config = dict(
    num_attention_heads=8,
    qk_norm=True,
    init_std_up=0.0267,
    init_std_down=0.00667,
    learning_rate=0.0143,
    lr_mult_down=2.0,
    max_grad_norm=1.0,
    warmup_steps=0,
    doc_mask=True,
)
Each number is 128 + 24 x the weight over its row's rms, rounded and kept within 0 to 255. Layers, rows and columns count from 0. Numbers have three digits each. The size before them is the row's rms in percent of the matrix's.

# up: layer 3 MLP up, 4096x1024, rms 0.0436, rows 3771-3950, columns 320-351
# down: layer 3 MLP down (transposed), 4096x1024, rms 0.0424, rows 3771-3950, columns 320-351
up3771 104:131148116103122153140123097107153085118135115089091098132155136150145111142123153093173111134143
down3771 106:149181078140148070132151147130137079101143162121057097151107091167129101115133152097126133121130
up3772 104:164165096089117100114134169125115082131156119111135093198130154122132099118082106098137123094118
down3772 103:097112098156151164175112095114151087187104105091128122123152157154125134141129117137134142093137
up3773 109:129177099124155106139129116144098169133122166111155101155109129160150155153132107111132114131124
down3773 110:148160103157170141121122118104149150140152131077127105143149134147145092102144120142158107130127
up3774 096:089137149140148117144095104118136105119146125127123149152125145152131124111179129120127154142105
down3774 094:096089151122116108146123097112159150133095098115117151165168111121186070171155101134138141157106
up3775 100:112112098115133061176121125099127158112104128108126110100132138088137108107125160114131144129121
down3775 098:126102151088126123108135111094095170149080141094146119116097123174128126114153103158083139140128
up3776 105:156119126116137122131144086098091175136148136124192141136108208146144079140135106125162145136104
down3776 104:124146172145153178119102187112142102144128134136109120109191109104148185151102114129164117141119
up3777 102:106178110109106091130098117121114117098112134171112135114188113133151089103100145146149117104192
down3777 099:153148126154096185154144143132138161155147140132099121097108122089131120141147099088106154143103
up3778 096:140152133170115071124075120129156094117100141121121145160117128093086144132107157129109126116161
down3778 097:106104111180138131121144104079141099088123132087139142124106097164127111157086110128090134153131
up3779 093:140134141183125164110135105117127141134147128183101119099111102094118153090145112103143107132117
down3779 089:204139102136139140155111132156167101087152156109136099114134119116170099163125159072144134140135
up3780 101:138126120159118111141134103119079153120095128125143133118078155154124138133107146139109133137123
down3780 104:111126108163107077177136090120138130129141161103092124156169110175117140185091143108145137130136
up3781 105:137099113116127104158127121145098165109131105107150124145096088148126118143137123138091145109145
down3781 101:141143142143128081104117089157093152150171153122135102147070143131141131116180160116120162082102
up3782 104:131113187124130154099107163130141080133163148134129082126156155110166108131148110111143109077103
down3782 099:137153141108111159131161154136108153127142139155167120124166146151140147124094100139084116064121
up3783 100:151082159139112136126144107100178107131139123126114125113127147113118129103129105130126095084127
down3783 098:110145094148152086123095177153083144109129155114148109150084154140189119130133150133145146151104
up3784 109:097126126130141105136114126096128148113103152140106088175100128130145131169106118107114150121157
down3784 109:125130104111165125092163118180112097142133107106118105132126127131157132116163148167116116110159
up3785 094:168116137081110138105157098153106180168131107136130179145116130116110157145124095152128127131121
down3785 095:113116108141124123165100147160113146093146123123156153162104146124154114132153178110133103123155
up3786 102:121118168134107090087171135102167152127144100111145162152155106118146120142122097125133155145126
down3786 108:088159112139100145125128098122132154119155169161133150077122140147108115137127140096129090119130
up3787 095:101137108131157159148119159123103086148145160087113124129134123104124116074170112118093112113104
down3787 091:110108123118143114120124134133164134103157147173149154147158101141110150133091138138146143181151
up3788 097:119078143133127119089100124130105108136151107151148121104141136126105117087127082144065124104067
down3788 097:121149159145130139144130154118172115140089108101119121167126125124105156116117128112152106149167
up3789 094:172131108177116147115175124114148125151147170166128143167121122167116120154139117164140102124078
down3789 090:123123123155117105171103153120106107122130160134113124130109172138128144162113123118107149073117
up3790 098:146134148120147138152132104089104116130149085117106098083154161128120126066165163105157186092094
down3790 098:142123118156088124139135116167126135097100082108104168136157134131110121107075146155171114112131
up3791 095:137102150133090114144114150105133120109087097133135132151167148132163112129157152152128136140143
down3791 094:087155110126150133158106140147157107129158143130142145097106129135135119130129122167116151143097
up3792 099:122113101145118127144134136136108117129182114135110126096176114137146137158056125156142094137138
down3792 097:143141195142139133141112126121130128128137089158162131110179153123156123113106162139112093162122
up3793 105:144122077116143140159123098105132134143114156142128097115091130082144119100157156095131084096123
down3793 105:148099144136122132107145128148072108121192168144119085112118159136112129107100149072104125109115
up3794 087:108138134132163115103112123109151119132129127151137117188169119129114150135106156164149112076132
down3794 084:103099080129134144148141137172107172105128135110122154126107132142076134082130163130105121128114
up3795 106:149120113119137124131097130129143149141120166110149149109094105092139143140159082131120129126183
down3795 111:106116146114103126159151145064131134121139145141125114147153119124150126113145137152122118148145
up3796 098:088119137150118144132137121119125130100164110129171100131117111126110131141103141123166129125084
down3796 100:171135147133138078133121099089145129147123096099102139113117107103108142144086111131134172117108
up3797 098:178030093147150121078161165116134112090134199108129149113136085124123107114111130102165145084122
down3797 095:146135169119134119114162151109139132102148121184120108169063111103122117067117161114112155126157
up3798 097:138093135125102154107120161084152139126132144082114126132111089129134099184118152122117134112151
down3798 096:082116158101183110116102095163099081094146078118156121119107092127124135124133124142174100110083
up3799 097:127133101105130093144151144104118113121148126129136182136140138160132174123153183106118101081131
down3799 093:132118114182066115153116144144152156138116153093094148139081150123124111166134125128145156117128
up3800 098:138112070120169097142091144099134131104119135147093144104091111094090126124146123152173135118091
down3800 100:176183132148151157167103083135119135180119095147126144148141108099131159152146201112095135127136
up3801 098:102090101116134127169150093156136121119123144154112126118100108100104149143094176163137117151142
down3801 099:173100127158107154130156176138112117120108078163154143118120091110167141138104121145166156102110
up3802 109:120101106103178092140179123157162092139146117116128124169156139075086145097090142118157088123114
down3802 110:109129146090145183097093134119142139103160110162122153148130127167169134151145092123136136118126
up3803 098:130174086143140126141115146106151123119149179142118144131116110108111119100108123081142165133125
down3803 094:129114123072128114100151100098177145110127162108105116118110132125160117112140088111127105130117
up3804 104:116094154131149161148113125169135131167117135197142134135124134094128129090121120090131172106160
down3804 109:132129154144117146118173099102151150080107095130166133085177084131152123105058157132117151139128
up3805 100:185129118140117124152112139148141130112123110097092173140122130145125168132136130126097134149139
down3805 101:130117125145134120124083133153094112164152133193116107122172127135133081113130143137121115130135
up3806 097:132151124117128169121115136102117117161107109157139085106135157149123086115102123137144136148180
down3806 102:124091154133096099098131086109144129121152141121107150165105127122133138124132114095117118153120
up3807 106:109117133126114156110092150138078170144137120122081149169135163093083148136121094119132094154100
down3807 111:153126146104085143124094159146134147073137077114096150112182122114126174127127117145148171134112
up3808 094:113103146118123130126135186133146142082119182130156093137128124123144137198140147121160152110156
down3808 097:134127151126121118135169148126068133074138152136111150133126161147119122144131108143165134119153
up3809 102:121123153119123118160101072145123137100183125049127104100100080116117082077104152103132136138121
down3809 102:118124098153151173133191160137128117121133144172136149148115134145154156155163122122152189139097
up3810 091:126134113125112138117148130137192127131149111111103098139074108095122143179116124096133141097135
down3810 090:144149152155138175197110132095111103097123130174142123166130148135136125157127166133148127090157
up3811 096:186133160130181128121119150154136152103113136089140111161171168180120136145106103113151132127152
down3811 094:109151116120092135130153099139058126120154120128138106101112139125107089113130137122123136116128
up3812 098:144101106088116160121142107105092110128189117055115140141134133149131126129160107156138115137106
down3812 099:116106132123079159115114093136149143116108141128200133140115156136105115132085138123097160127110
up3813 114:128096069113128096131136150121120132147122123126163140138149137140156119141098139162102127149127
down3813 109:090132151134107213137116092114113144122133111109143118154068144108105131119116142137136085128145
up3814 097:151133124143122107110119099129099147165158143118107154166171096116134116129116118109125130083091
down3814 098:109132110100155143105133084143102166098137064090086142128151135119141114141124123161137135138124
up3815 098:137107155098111139097106127086141090130125092132120112134156107149131148089117136099113125103140
down3815 098:173149125114108109101120093106098117115121130126125090121078113094116139110111140124132084130070
up3816 100:116076135117115118098089168132110156090107106113142118162119139105153150112129141163124131128122
down3816 104:154092091123129139141125107138103132141108140114086135128090111129089125113121133171111135164186
up3817 093:151139092129127087102104127137174116149143160141123128162153122101090138136123141102096097070127
down3817 093:156116106137128154124146120137140145099113114117108151112127156158159104126126124131128157141124
up3818 099:167147120119111126163147108175108110107138177133188142125115148140130162178109110121161140127196
down3818 096:101097113087139112093117156122094136170111105116101138130119104118112175099117157134135170152128
up3819 099:161145100114134120112181142104143088149157162163139129140107175130173175102138167131126146148116
down3819 097:178140136105138116112142147133127126163124154141148135093173147111113119123150095144121093160123
up3820 103:172170118142150168142118153131110146140162156137141111106143124083112131082161117151164110117102
down3820 104:143085111142138138086155140121110117160122105123122154114172138121142123106140111093128115140136
up3821 105:133128110160120118114146143119141137130106130122167103145094088137143112114117148129159105133120
down3821 100:118135116146139143110106114133147113129175180114091131123129163105092129145172097119061097132126
up3822 099:162120107174175102139129140107138128146113102130135133146134102132102110118079139130126138124131
down3822 096:106122144131118077144140167124122127137062128157140142210068116096136120116064147116126120132132
up3823 108:133138095121126103131113120130130119115112137156173136106152132150119114133110115087123161151110
down3823 104:122194157083140105125120150123104127182151177151100137114166134118145111148098167155090134097169
up3824 099:162128092130118116158145135102054107151184132123175153130132125092129102113124124143121158127149
down3824 102:103122145150125152145140109132114149177120123101130131101145147092122177128146137113156104116149
up3825 099:180144135157132115133153118143122114100100156125153175156140109145139141087115109137156150090115
down3825 097:163111142158108134151152151173134141112142132111114112136141087172153117141125103179130119134092
up3826 099:155155115088124104148138129091146147111133156130132129159150126116114104111109109116183119113173
down3826 096:096116126164113100158169116120174134122140147113113134119150126117141136137165180113118082131090
up3827 105:142143097110148094123127127084104131100102084125112117136134089126123148127106125138137125134134
down3827 101:136136144116114133118117108121121141129133142115122161092153122127133175126149181093118125146154
up3828 094:093093120113145115139148111163145106130120119143114125163141127131123162115128115145131127113116
down3828 096:147143099110102154135105167134119088125132110158115119096143099144119136134124150082112158124131
up3829 102:134108109094082108104137112124101133173139115135116123146168142136106120154149119086084129137115
down3829 101:107132124131147125096122124163102139131144125103171117104153136138134157155096162167127114159104
up3830 094:104118146162114125120122158139120154119123141098110151108127130166097148143142087134135133112147
down3830 094:128088100150109096120116126077135145154126141137145122113119127140140136141130106061116135137114
up3831 102:118130147149136109122140107130143111153115116141160092111109141127134108142106151155094118160115
down3831 101:180114132156089104127122129108148129173157113139123130116104134124107120148098136101162092130190
up3832 097:131127122142107128119155138123192119145120099112138105098070122123144150137102150154102132124161
down3832 098:063127113149153120126112123110150154156127126121149155107148176127103143134168146108100145112104
up3833 095:115095140138122158104125144092127127136132149151137150151120103071127054120100127150136102133128
down3833 090:104096128120146158113090144121128092102134148116142143123147125177137112122139107136138111122116
up3834 097:123135154148161104141173107139130137127192085108160088118109165114106079156151130118142125157166
down3834 100:132164103153156159136115106142155127112122131136142078144126119098160125159115109162178157170124
up3835 097:144107154142108105128143133115205134118113106101182078084125123135156122123165129109058138122089
down3835 093:156138066105150149088127127117119163148123140099143118129178145119137145115099139109091134127140
up3836 104:182104107119132156105107082143148104117103113054121168129115111155164146148160130162103131105094
down3836 103:160075115133138132107133121126167172129096114137121135122129145086114126135100143125123178113169
up3837 096:109182145120130096157124133127095153132160168086083118148111141116140152164147100114132121122128
down3837 092:108087164136098146169169117099165168170153092202157116108150155119078137139112118152136170136101
up3838 103:117064122179135123118119102112147166127112116141151137173127108146100120114168126050120146149087
down3838 095:135155141133087110113135170133154103170123112107118141120118123121127134155132161169124112100113
up3839 099:145081130124160141125167136121140130146107149088120115131131122106134117114137188097116159127171
down3839 094:145133166099135124141143092098160164169113110115126121111140107128080132115152158139139168091132
up3840 094:134143158113122098102069131089120109113159102077118120112100113114108122117149093110061133108103
down3840 091:104159119094111103178094107129123145171059105168124106112152117124124160136078133131169176123145
up3841 103:171136122153103104152143101135134137080144120160152131086093140103110106131087114141163103175095
down3841 098:121105152140132135120111113173124098161106100113125121179135147123188184142165154122117166059160
up3842 102:113062114137104108168149106087156133112175134112143137107084166139130129115088121137087164127121
down3842 102:133143102133120134166163146137123140105144172146121084139092077168165134085103147155127124125116
up3843 092:138088120120143087165132140134132138114082174163127103151185130150116102092136164131123119088119
down3843 090:140156150148156122117135121139155131104108123098171121102148144124177104125096129116112093131132
up3844 096:114156081128137111132141126124127160125151124121099159088144104071072174153101118118158155179144
down3844 096:137125157093120149132104170156181095148130120119123109121141078145148145176131111123161125113086
up3845 098:122118102131170124102087106096122126126121131145172138110131096141117102098121149113097122136166
down3845 097:155145154100089158084161158168115143151128122146127104130112109092108061144155144131116075108116
up3846 097:091139152116135108105160135215124120101134117110163128148138088143158146164114118144138076097103
down3846 095:104118136127108084120137127110148104171098137138147131133168120152145097098116132127157161133087
up3847 096:095131108181133134133136168113150156122087125157150141144162146100163117110090153079161148127127
down3847 096:127119101111116140081149115129116111159122110157086154152157146154146140152135108167121143125151
up3848 109:169084110146133172217135116144148132084099112112170129147151076109088104124127135136120102107126
down3848 113:085145132113139128127131102148112117128135136114160100146113137112120113116124125103180056134157
up3849 096:092101141138120091095089133151103162135167121113118141135136124116100122137144120118129108099146
down3849 096:121146152110120155127174118128114139123115109127105149146100114143131095138117143135097111122113
up3850 098:135153168138145145127157126105076152152117128112136119076124136105195126094139141114162119089148
down3850 099:128151110078091148139103080121136098092096135137127115112158154159145141117136138118108154134153
up3851 110:091121155152136128116119088104120105161098148140130115114095175128113136120103127130093101139130
down3851 109:141132144106107129099103129097132154134079175155108159136144144121138130117113147129137113092148
up3852 095:114107102103136126144076148149122133119175147135126139136132053142115108123176150129118121098163
down3852 093:149129106113121095110125104118124111131112151124146087089134142097110157134097093119162109139092
up3853 098:135126135167098128117122154143108153118085121155150170105140143179125105147132117136146123145134
down3853 098:117102127107111150123172114097143102119077103107109147104110121161129109124137140116115184129136
up3854 101:126166120117094124140139175104173153096095159164113104102145104118127162158159152128148116144173
down3854 099:163128141123145181191112107120116106113121107124145125121132114095110116136169160149110140129150
up3855 103:163171120099146123180149138122102147148102135113136102127138132124083130129166098120132138182133
down3855 107:132094147140145167160144148102123141104099137151137119081171167141120078145140151110097137153149
up3856 099:100142125118156119108093141122116139113065165131106138102140093066066134148125065122129108124135
down3856 111:105127150126130160127096108135149104113110097122132132120144169160138090124126093117131138127110
up3857 097:122128150118107135102126145085135138107127125104159098145136132106124124084144122085143155126176
down3857 089:098113099143112115136140131118117075110110147083146163156109096132128145110150131135060158146130
up3858 101:165102139133108121125129131166131127091120143150110158139147109115134156154097160095171105117093
down3858 100:120153147137138137130130073121123129158121124084146097116146189114106150141137100169108153127139
up3859 092:128110108138130124162155096110141142131180161128185155153127113125099121133125113148115173143123
down3859 084:112176114139145092145136091124140139112094156146137131118125112120143138139137120144160081108105
up3860 098:139137105095118114171154144155118127149137124177118115195167138100106128112149151088127105125136
down3860 095:090126141163113133146099155113098143082146105148142135143099153174129088162138146146098154145098
up3861 099:111127099105109156166101123171111105120153125157143086123083110126089117146128144136101120172117
down3861 098:152139133134134152115094113166116130098130145102160141150135160136132113163127150104135124088144
up3862 097:132119142112157078102162175127139137136144157154180172143144121125119122123134137115134156168088
down3862 092:136136109132131186114123126154151129133151128128086147158129137154134149118131136116190102104157
up3863 093:067147116115113081140101135116184170138127117152159091163102107150089133090097117127155135150117
down3863 098:112142146116123128153162115163125167142162137148143105144128156129137168129128094112091145088155
up3864 099:126104119103139144122146111138082154129120131138204163075106140136145123165119136111070155157108
down3864 100:140116179072117128132112094125107079139147095150131173089096125156123104138115107174081138111161
up3865 101:097111130120063152152135172162177109113115185162174185160093191124092144209163153130107095146145
down3865 113:098145108126122147125185173149154120112121155147085091129164161117116127165105135131102073149129
up3866 098:092112093093151179105129118142146153181117099149166151115086083146121122147158130144117124127114
down3866 097:152137159137120089138146092149110147116158150070138139113133126056120141169135097136123142113145
up3867 095:096135132149124108130104126170155155137138124114159093126100114110124159122134134094178132117083
down3867 091:158087109119100136120110110153130153108122164167124159116098148123126111132128126138087101107102
up3868 092:156123098122148122114115103073142107109154161162085117102153171121150146105193107130119167154153
down3868 093:112132165163155089178129100117087100107099091095143144089098118133123117162119146125093083148126
up3869 103:138112117090132149175095141133128150129126144128148170138125135096116116137171134119162095124127
down3869 106:140134081113158165153138138113146081119092165107119147170124108102134134087103153173165131115129
up3870 100:133121120090133126133120117120123106147143132134170137119162102136096112143175118180141146134106
down3870 103:122052104129127116154149093112133112142139152165135138146164163154159141149147116099198123183130
up3871 096:099187096130158118107110193160133163138101185168154117102151143147149130145122152127112110119133
down3871 095:175120155150125117161110120118146113093174132112136112122106129150105088091142158122160138126097
up3872 108:133130164095141143170150126125148103126086127103093149130144129105089120117124131147106157185086
down3872 116:162150150126130131113098113141156152157137133085149151109097142118138156143110124106143139133156
up3873 092:131171141100168111141133104096124137117151122121141154127143132091144079151142108149089132154151
down3873 091:106133142116084109116122141128106122128148088144150137121104122153089145147168079119179097117140
up3874 094:115108120156174146128109112087091085144173152114147145088138132131126143129146129118139150112135
down3874 094:105106139093089081150129123106115111100126132147109131101083198126128106139102112124139131136128
up3875 102:071133117170121130159091198105104122096099091121112098111166100108128139129143131150182132121119
down3875 100:152153131128145119105135111156145124118157125094071129124179107180108124150125129107124112156114
up3876 102:156124103117097117154073142153088103096128108171164111182151095098088128145130148128068150155140
down3876 097:156141112116142147151122107117141141113117157106143101135091111084142119106139116149110121156182
up3877 099:134132175123171155142093112164110148119153113086163106134123138130132129194097131140106090147152
down3877 098:155150138120145137083114120121129117189118137159137150060108134105091138099146116135121149125135
up3878 109:137086142144157124129128153102151135144098127144121132197117119090107124144117105122109135096143
down3878 112:147101129128144132163099165122118098092111115136123123107108170159093127142163116109121126143129
up3879 096:106112127134129139135104151169139154134142135177125143110148117140113135125121123148121108094138
down3879 094:118120138143137116126141101133126124169123130128101108108136160152156097141128100075154194101108
up3880 101:102117119178089157116149086100135143107141101148121106156132163150116158122108124109094124107094
down3880 103:131165132169158140153109120143119165173207087137098123110167142092120103159088150156101140133122
up3881 105:142094138121156133131188090138181111088135117110117118153103107122132106120156092098155107149141
down3881 122:086143108089112080119172127123103134098138137127109117146110123178093154132131148099130126131130
up3882 111:155165120178113133119104115098115151137108133137140124136142147102121139128122141086119136081143
down3882 119:172113122180127139124126153164173130121104129130133116161129133116144130158150079114130097091127
up3883 100:081124100168127112151144171089139114097147148139089120110143111119100102123125118134141122145119
down3883 096:149153161131114162102155102172140109149141081157115109126149107118111137109137151095132183147126
up3884 102:108110127099124123094128129094131157103131134099120150102116142119152100127160136140105104166126
down3884 102:137111149124093097143097163136140138125135094121104124134153140095090118128111114146108128149134
up3885 093:106166155132114156079146132128109115141142143124127159143140111141120106110112102136114133161111
down3885 092:147086124128114117127099146145134116159147186093128118172128118069166124136133133113126128145124
up3886 103:183118122152133114143107114113145174111100121148108077156111129131151113169090119164097092120161
down3886 102:090157101172141108110119129132104150120137132146156096105124108131122141128130125129167138095127
up3887 100:100105135131096120126133126159143122102089117106130118130132135149134114122167126123188122172145
down3887 103:110160103150147124122156146117123103166170117138101127140142102155135125115127095108179149142151
up3888 102:134093141133140100095129126158110068131112146111167179136145152157139153122128097101110132145094
down3888 098:143126136128081137169121144101099152134140108163106148166082130116116152121159146115112162164134
up3889 097:129150146115114161159135123121183125126123130141127119141185116086136095142116110128119142111141
down3889 092:083141101121062138123104134129106091100095122122099118092129113141147115130129163150118141147134
up3890 100:148110100103152129087161088133157109164081146125089154140179119109106115176120171127130104143083
down3890 094:135159112131107148105100141112102133145103128129167107142133111153123104102107131126132131115091
up3891 105:136150155114160153124165161060082170094086121137122136111161119108123152115128139142137092103128
down3891 110:141141134108149155140111136138158120132154122149128094124169094113133121143156157152120146121134
up3892 089:172150139152132170127098108118132132142117139129082148145150152124079108112151136141124133091124
down3892 088:079171128104172112138164168164151112164106107176157141110126138129150140147129141153125127119101
up3893 106:099099102112112140110129086161121072147150089136124128137132098138097111124155113127146121169164
down3893 103:138164126150145039131104134107132148137122158122138153098156127172116125101126132130101155125187
up3894 092:063131086111138122120129121098107144087117129126105087145114103123112134173110149122125165087103
down3894 089:117104103144118127142105157096174127111138164121122149101134129106158118107111120146114165125152
up3895 100:101119123118138138101119140099145180163183137112158120106134126127091136110078108126175103123113
down3895 096:136098150069138145130091105107090158141106151128098188123175114139147127117157096133082143134146
up3896 101:098130131117121141128181122096126093121132139090095129139135082096108133121143062136149102151149
down3896 104:091139101138144107083136124109138115119066127139088112119108127156114120168133135073132108125129
up3897 102:087130118129119147108185099183103144105093147116105126110161146126143108135116128136116123185103
down3897 102:128182138102117143124112127124128149120154165123116137093142179165135081095101128112103142121132
up3898 097:095107138126095138136112173119105111104084130159099119128085128142111104154123150159117141071106
down3898 099:103133161130140113152126134133117092146125113176173159152110142109128099145106145100115109101131
up3899 097:089097143118169164148165186154099139119134122140147132125149129138091180114146107105141116138159
down3899 092:148149095154110170132112132148065106174057154175132123120154198122137105130142139132112116133161
up3900 099:121127139149118167140156097153119122150101094134113107126106122137117124154122109109136108126159
down3900 097:115116137127131126143099132139133133090119137092169139130173117154088105055132150128142161098111
up3901 098:106135132130107104117097116121178159102086132172085161130097138158130110120124145131100111154066
down3901 098:147097146152108131134155114082126134115134187120134156093141107124112087134100141133146113084139
up3902 099:134145082124143176132076090159129145110097150149120150142125097124135076106148122149105149130131
down3902 103:163141091122147100154098125090123086111107149113101142179178132131121119107118138143117134114159
up3903 098:099108096155135152124138084112105111136139127122137081133128098093120181180114104103162115153099
down3903 096:195171161172133139130127110133136144092141118141113117123151154088146120161133102116097173098119
up3904 093:150136125105103076121103089125133094090123085116131104126108129088137119148139087119104101130132
down3904 095:115106126129130165192126156127142107092118190149136119110126145133117152092115119130147159139130
up3905 097:129140126139139142149101142094060126151148178125165143091119102101102152128105135116144133124146
down3905 095:145168130110126127088109140149154116140136140155123109082157156107101098139111147110140123090126
up3906 093:128112147126186130132155140126118117113118129137185156120095102113092096101115152106160131103125
down3906 091:143132143129159134083118123103140084080084131114064129140152091122090173110151128142152115156151
up3907 104:070138106144150120095105109154106104120112093070148097151102137124100158181121105115147061144126
down3907 099:151096141173154110131110094126110104147127149103133128148107119087101129133128144170173129129101
up3908 104:102097084119104105105109093118097142117140134140117155127178111131136135102131099103102125130096
down3908 104:152119118138161159173118124066145129116138126144163110108064137136107121152076143149157131137155
up3909 099:171118109117125093111101149114110106138139125130113071111129134124121123142083138083128158157131
down3909 094:156148171100126103130130122084120121136155128114137140140139127090125138103152144122158087129123
up3910 095:112167161125114147111120148121114138123142187097100096144111126104137168131087129118116069105129
down3910 101:157153140126104143147114120109134142151163175123130136157106139136122128119143104138108136169097
up3911 097:123135120128148156179129134131150161140142129136135139098157148151138125141116146130113154126138
down3911 095:136119084115125163094109109113132093113118109120131130114124097117148194148128165168102152120143
up3912 101:092140146162091130176139139105155165099122084129175099114104100099113113126106125178119168131127
down3912 103:157130115116168136130147160132084096105101114119132099118128137160156126136109099122120086113107
up3913 100:123168102088148140135142116125119127134147135156152133102104073109134132147132163116112120166090
down3913 103:175119150124111141109110156136103133131144123129087132117156104131110130120159093143180114134146
up3914 099:096118078120084102154128154136118140131138117107146146159120106149151101200133121137133138122122
down3914 099:097142162150140144158121120082134148123134147125139143108121111147118105122151086149079174134169
up3915 096:116126106101160125120137095067129095178118138090122121158139148111107136125185162111130140129081
down3915 098:152124095117105109147119118141175151118105157097127139072118102094150121101099095155112153169140
up3916 099:132132106127143138113065146106150110125166125129151120089103127135137098090140153091134159107095
down3916 106:062099129144089124141108158118139138121174112132107127125139094159125103124124139114112138158107
up3917 098:133121128103150158131175099169126122150122107175165104106139136145097095141134116111152113084113
down3917 099:114104128095138149131130160067098167130160136105150117162133120119149151141145119136176104145142
up3918 102:142136134139073144144106123057091127123150130123104078088131147100086136130199119135121142138097
down3918 104:109110150112140099142138090139143104056120163105125086142149140116164118095129123147152132165111
up3919 103:138168117145181139122102112102095123148093129075134131161152108088164144134126130153139107136128
down3919 102:116065134082140150137129096141142075116119148151111111141103121194136139146196088172146126115140
up3920 100:161140115189081126137129110113114077110118108125097104098114133134163100145140151149124041099140
down3920 101:101149130131140137166081069134163141117138154103174117135110123176149108121135076126094096128167
up3921 107:134144118146109147148190131113158118153154130128132127125108164109135144089088137148093107144113
down3921 107:152132112157146163102144130107069077134126154089162177124118128113137090130137132130107126137093
up3922 096:101086137108133154119117154108122131126145106145073153079142118124129114162169119138151150080119
down3922 096:140121117135092093162120129145134129096088145125173090120127177109082151128127116156146130104111
up3923 100:122101125134093092107117140127145113119152129118092113132142134121107146094128100143083130136114
down3923 102:147091128129118132101119131119110100100162113119133113108146143103133135125130156118133138146113
up3924 097:153161069128118128135090104137148096171160112101159176125135118126128170131113140130109128141168
down3924 093:101141112151177102125125097110109135116132126099088143135155084135127155143149106128148156077114
up3925 094:137140150115131104073108129116121112108110111128135120114129081130080145106109137158132119129110
down3925 097:121111120119135149114102124102159118157136130123111135161135103096109170124115114133146143132120
up3926 092:130140185149087164143109103072120146107122144133161118089143091153128134139123138179154090142109
down3926 098:118175206162144159137134123137125147150084106108147084135169147093135117145158130158148128120130
up3927 096:157096098124109115182109094114134152118123113109117131142117117176118103113160095122143113127096
down3927 094:108143106104124146121138158118121105095131178154120136154117124094106151155093145078166131135167
up3928 099:091121131163098128165132138169107147179133143099127134120129138134134152121140186151112118129126
down3928 100:139125145141114169151144122132098146129107084105090132129183123163123135134143121144151136099133
up3929 093:140147110075098126147118140088154108144100094135117086121126105143121122121118125194140130160101
down3929 095:146141137128106088131143120101122158120123151159208107142116085155102141166109120119131167148091
up3930 098:137139131111115113138113148116119128108137091104124153153119148103092149113119128121069117072109
down3930 098:086125147112133130135136135112110113101152116148161142142149132159165118138129145112172088139150
up3931 104:150155127107170120102128111108150108128110127158146083128110150150103074100144143104136125140153
down3931 102:111095150106155169111131131146129157127114123105082129090138128109109110118126074154111148126139
up3932 087:133121143100163120135130122127121164149137137118103107142114141142149157130121137142097099104144
down3932 087:120136132137092113114115155163084109137148136140150104121158103119101102130105118096152140103119
up3933 104:162125143158181104103113133143098083117113144141126131145142127127117073140116117147149178117095
down3933 105:164129137136144181141107128153156161116159126147109142142120091089121115100094133145135131135158
up3934 098:066122122150145138117138144119122156149153095088105127142077141115117158120169157114111095130105
down3934 102:152103163102120132132108163114105090138133154155104156144118129145169146179131114123098110095164
up3935 101:149139126105110158093109121150099088129142125113157144099152133143156159108135171124123112169106
down3935 105:107159141123127138134132153152128180125162123110143131105110127090122098092103152113102132098133
up3936 108:085113110194140098119088085122111148149128132141153092115121138139121148097139115128185096114158
down3936 104:143124099108130152126147152101147146084066175088073133127100162090124144105154154166093080132131
up3937 107:139114140133135110168119143128123149119107104138177101083105103145136085122146137124120136110126
down3937 106:102164146136101134075171113129157142128105148137131108114125102106123148157116128135143158175111
up3938 104:100127131124151102112102127142116129161158127139158080126068167156163112160112121116145090168124
down3938 104:097155140152103154107147110158124096165154116138124108148099139131129132141110136093154103158115
up3939 090:133145093136157158126135154132111079174179150119145140156131133140115126157140126066139098160133
down3939 095:165143130106135128150093141129148141149133157156103118151134120134121115114101145104120135104142
up3940 101:090105140113146119165106138161102107143101137120134108105102152117048094133159113092139128123147
down3940 097:114121101142120112181147149142105143111210096130134168114111139128173145118103146152117126138175
up3941 100:113121105103103128058099112095111109106105157164156101138106120158084154135193130164154130122109
down3941 103:069138125161126087119163117105121150125122122114147118137141155154113188111090136116108092108148
up3942 101:126148120112126107125147161126141113098139145106160139144094109114103113152104093099187103111103
down3942 101:121146176114130115099139168120141103100100131130141111151126138106173147148177169139125144090130
up3943 102:106103158086107115136166130137136130118168116174103103146067106114161102145116144135131158140106
down3943 100:124116191130122105115136085147102149159143106123115069126184118127119149129154130128130104113111
up3944 102:102117117156148144133156156166146090072101109065107135132149139143114122133130148131126148100161
down3944 104:122111143101113105158127140132130109150145129123108158141089110106158145159102116086134129149177
up3945 101:143123150105112110134114136129119118104126101129146129154112156199093120107135116087131139109150
down3945 098:146149068125148141106125150093128177093134172096131091155122109119144148100136089153112124127108
up3946 102:127120156103136136126151167127157123118113155126146157139115142099115147138117093150162115138111
down3946 106:072116159071083107103086126105131095139118118077112113071146133160120141138113100116123082118134
up3947 103:158129136149117097139134141128118171142176141149160123119101122074103115077149098191170184138167
down3947 099:074092131112143144179102082098128130139148079079118095099152143152138124153109102128154090093123
up3948 092:131116154121163085116120155118130162133110124104146139084145163153124093149101102157121172096132
down3948 088:065144150139080170169116103123159091119085043111099104086071128116113124141132127145116094099153
up3949 096:153114099111098139146138132153131133118130127112140121114125158079130131159156157132138075181147
down3949 097:087120120103116113085102172160164142148099117141107124127135119158133173110145097104139127122134
up3950 106:170133096124158140174155121123138103133152105152104138132130098105123147141141116133153111125122
down3950 106:123136185165126128137145148139164146122160108129120133134136144144109116162162107141115109145154